Weights of a small GPT-style language model, trained from scratch on English Wikipedia: 25 layers, learned positions.
Each number is 500 + 50 x the weight over its row's rms, rounded and kept within 0 to 999. Layers, rows and columns count from 0. Numbers have three digits each. The size before them is the row's rms in percent of the matrix's.

# layer 18 MLP down (transposed), 1280x320, rms 0.0527, rows 133-150, columns 80-159
110:517466526522473512447567444494520516520507515377440500502472451493504482572617544534465487491504586521499511472588538536393523458482578439530450504517497424502503521477492592448435504499472502536424468448404503494581463562500592408547441538
094:460559491425480475486545467487537493576490427618491503502614504461519486506567555458486473458487539477452405492584512542477436618542522528466533495597575592543527412522471415537500517449545432521498512486493587498510430437535512486517578517
096:548437559510537430577468571484483605471434503483464596527506515411571410429490523469560488544561418409557535607490462502478518477458434492445493474462461467422425504542554576557455477540546546455473594512549467488475524464532540566548448379
110:496497485504480460450533478426500500542381559518495395517421533586493490537540583591513531452551460488449468470501549540457440438527523534468439547561481429463509553530508470525466499488529501558481540461492617494470412468518620457475500549
090:443506560518519452400578501407521460460537526430455458501398507575542552572469512466538567514483510567590569415490400545494470462455496557548434450428528458518538492565486464461519482452516504456535539506587445511546526481373482574464533455
091:452540545482463537499538506494533582555558509497589528531459518499504420426479545500531562495531524429446502513482507488539450583514543461488579543504506538473552609477556570524556480445468513435530392501461499511543451548469504560425550422
107:503571522550505452501516530500501504539461511486508467476526525532533538441510485498454427525458571460508459556484527508534531521545492556511519437468436562520486431522497371589461458453438551546541483456510512471463502474527465567558530546
098:412388511441533521563475524515483494401611568407450529502488396570484565553459520555557564497485498436451571444408483510587495494528537527469594467392410497580525463541501519409501535498454454475545482502488481512547500552523480529496411496
104:500516504442580536422490535480473450500446445474586535548464460646514524523623503535461505490503427513579441455506553376574443522475547506545554538442558445421453510460463483575546499423511475498618511421547665506559490509443551537534542402
101:453427440601483505517473479519573545632514533501554496542488496517503462497474451574470497562438632457429449429496512440504447550445507445542588497576508461457556498495534496520488549502481491531426395493499528480447489475462589499428616489
094:505497501540470497467496504557470552442461488477541525474423462487550409476431497517503522500533547457475390482554522439497527503528444517478527516435564493453520475500495457511479554440578528472517483536468526615487494506550431536616535458
083:516518534460477480527412493581482499497494469540509541548505562551464591462530498439500495417507528489510537524508543450476568515543492472511475578533490486501496553523451394482584498497461451486498458478443545433484537565553489549494548392
102:495530507524497501457509563486420486478445500526560474522518469466598523492503523541501466542510453538460468462468458560491402486505506504402611541543587494479428462458411454588480537503492459457529509411492449581382562502527443484497505588
100:452518444547481493405452567525540507438443504424427562419458495448377549505536461624588451490487529526515560544593484420509506539529513485558579440429526441457518466467499520566497577468547479535499458553472521643453446522504417402563531517
096:560445540478444451465459561517532496439422550434518548512418576437461436493515392504422593566540525419483530531493450531458496469550490452555461554432525514391551462515473546484440516449538432450525540443547505501384475521476567460519524478
112:532494555430557526430435470386500633499495459406433519543490451447479423522494566508491532520522613474488425510499549498566584509493525493488483518511435623471465576541466397461535558464482564544562519492452552441487506597498534485537472570
109:464490506530501469547526453504464500552548549558455482490420566512449506536544451597578523374430463533563550546561530549500472384577435423476442493378478391472508462455527524516523496505513501525478512544494565518420507548545445580509499531
094:403563466464393440516550468478535460587511491561510544505434465498479507517544509445462524613589521508482585488486523491564510466558600531501485550535549515471643440532537453500540490526510425486485387486482436514453518446559556509415497506
# layer 18 MLP up, 1280x320, rms 0.0536, rows 134-150, columns 80-159
098:520537500516452520488515437454581498461518521386516429468566471572508477515465507460533602558575521551504491490438456454549529427426428472482568496534482432440483491442469574434527537503491507516472538504525442468495563531543565526550538493
097:502611367460417540503498452495437528507538494483534508505546502453572513478466494525419517429512568487520490523565498502503554486500540538528583463482575496594528493444454472480547477510406426549604479549508592484492468500401524462535560562
111:476501403365447483532511463435404454489567501494466456468553512484518480508406468492613477536492582420584518550579476563469462493541549548470519478462479560479484453455565571505503560437588478506532406545518501522461449533530561488457455533
091:527508418474514540536467516459525445464421544440578514516525547452513471505403441534539498473471543487371533545504577433494503562554542493408530480567478589593453550504397442570556496514545460550580367566405453405553400533469571464514488576
092:508523451432516468552460522458463467469447496489478485459512514518535545548523490514465474553486517494462548590551476479517484527462513507470462479485524451546349513513513462496514540493545489455445566464550424367480457476490451434591407458
099:540440491503424415532505515449549505475414477461508461492529638569495506534525493591593484600488537455580456623439576419467420528475468433440543444523456507558493524408463509483617416505499453485481546476478416423492483455434546509443464620
097:461496497538565518588561523470473610504444513607592434454520589500501512457544504431474565449500480555432512520536526506359528589538363559500492470569540532499453495429580495545582453585456555528522477394487551430432461518499560528537564444
105:458435546514486427471549512463533576560593540542517441430494519453471481553479416446545479560442470598519542518562447517496494509576459461602572551569430513515528447512498509440504463438321548609454478510522386539528568573434515559472511587
099:419510566419484416533507469493496549538440497422452486480473510535519473514501448506462479506547437518550504444493475554511528507508482495589426464432487565551497468503463472478563448526529487543519525595474444624604443474592567526468472560
101:481469524614449490567506420492526449538434442501474527464595543493493578480551378536513544422394462494541499425548555557553574537526476490453454479471433502626527466508554524444503477548455491505478432497547528481478466545409558516494469553
084:476451493570443513488584485480431499529576622425435414438465483422535531468553418551471456502485539611511538407464495561496447518493477505532612401404497527550498474534549519475509511499533469504469485614522397645476505486499518492502454486
097:471456476504551498519502516492531521623541490446477467491491552550438511524540489534450487438468524548533515489619475501504530566519524509537427494487446556602492439471618538493498492499575516472475536556509561410546503462443504536584441499
103:427521555538452517519532440457498444568439629506521438494532503493539452540502473442545503452520530453420543435463520500527431525463514472424492539463570515516524495532523536394448466552500524473514546477458558511483568474496513446481554518
099:488495505553584516572478423495502545543456446535482541449465445557564517477506517513562476481561542603498466477583493498508528513444546494459541441535508538488434429462535446563490553492420485603531542550551537508515467528419403547602420472
112:474496538551425429540558488442403567543529451538479403458511524456534557520521489497490458469576453538541451548433437519449503507505532501554521506457457506595542438442560470512558549555547522482512564480607470529542498533490549530499391447
103:551482407528518501518509517474576504476454494456462535466513455489480455462480495406449450528494516577515473477523542567553443601513573527543416515552509586514380523476463444420469548521601580511567510529461473548498429546519499499535468453
099:592506566507610517519528513452498502386474409421500526465510554457443471472496466547524436474377412548485386473485504466490497564481465504525552447517446567507426482483470562556503382475565529472439490625567505430499481530482433527565514622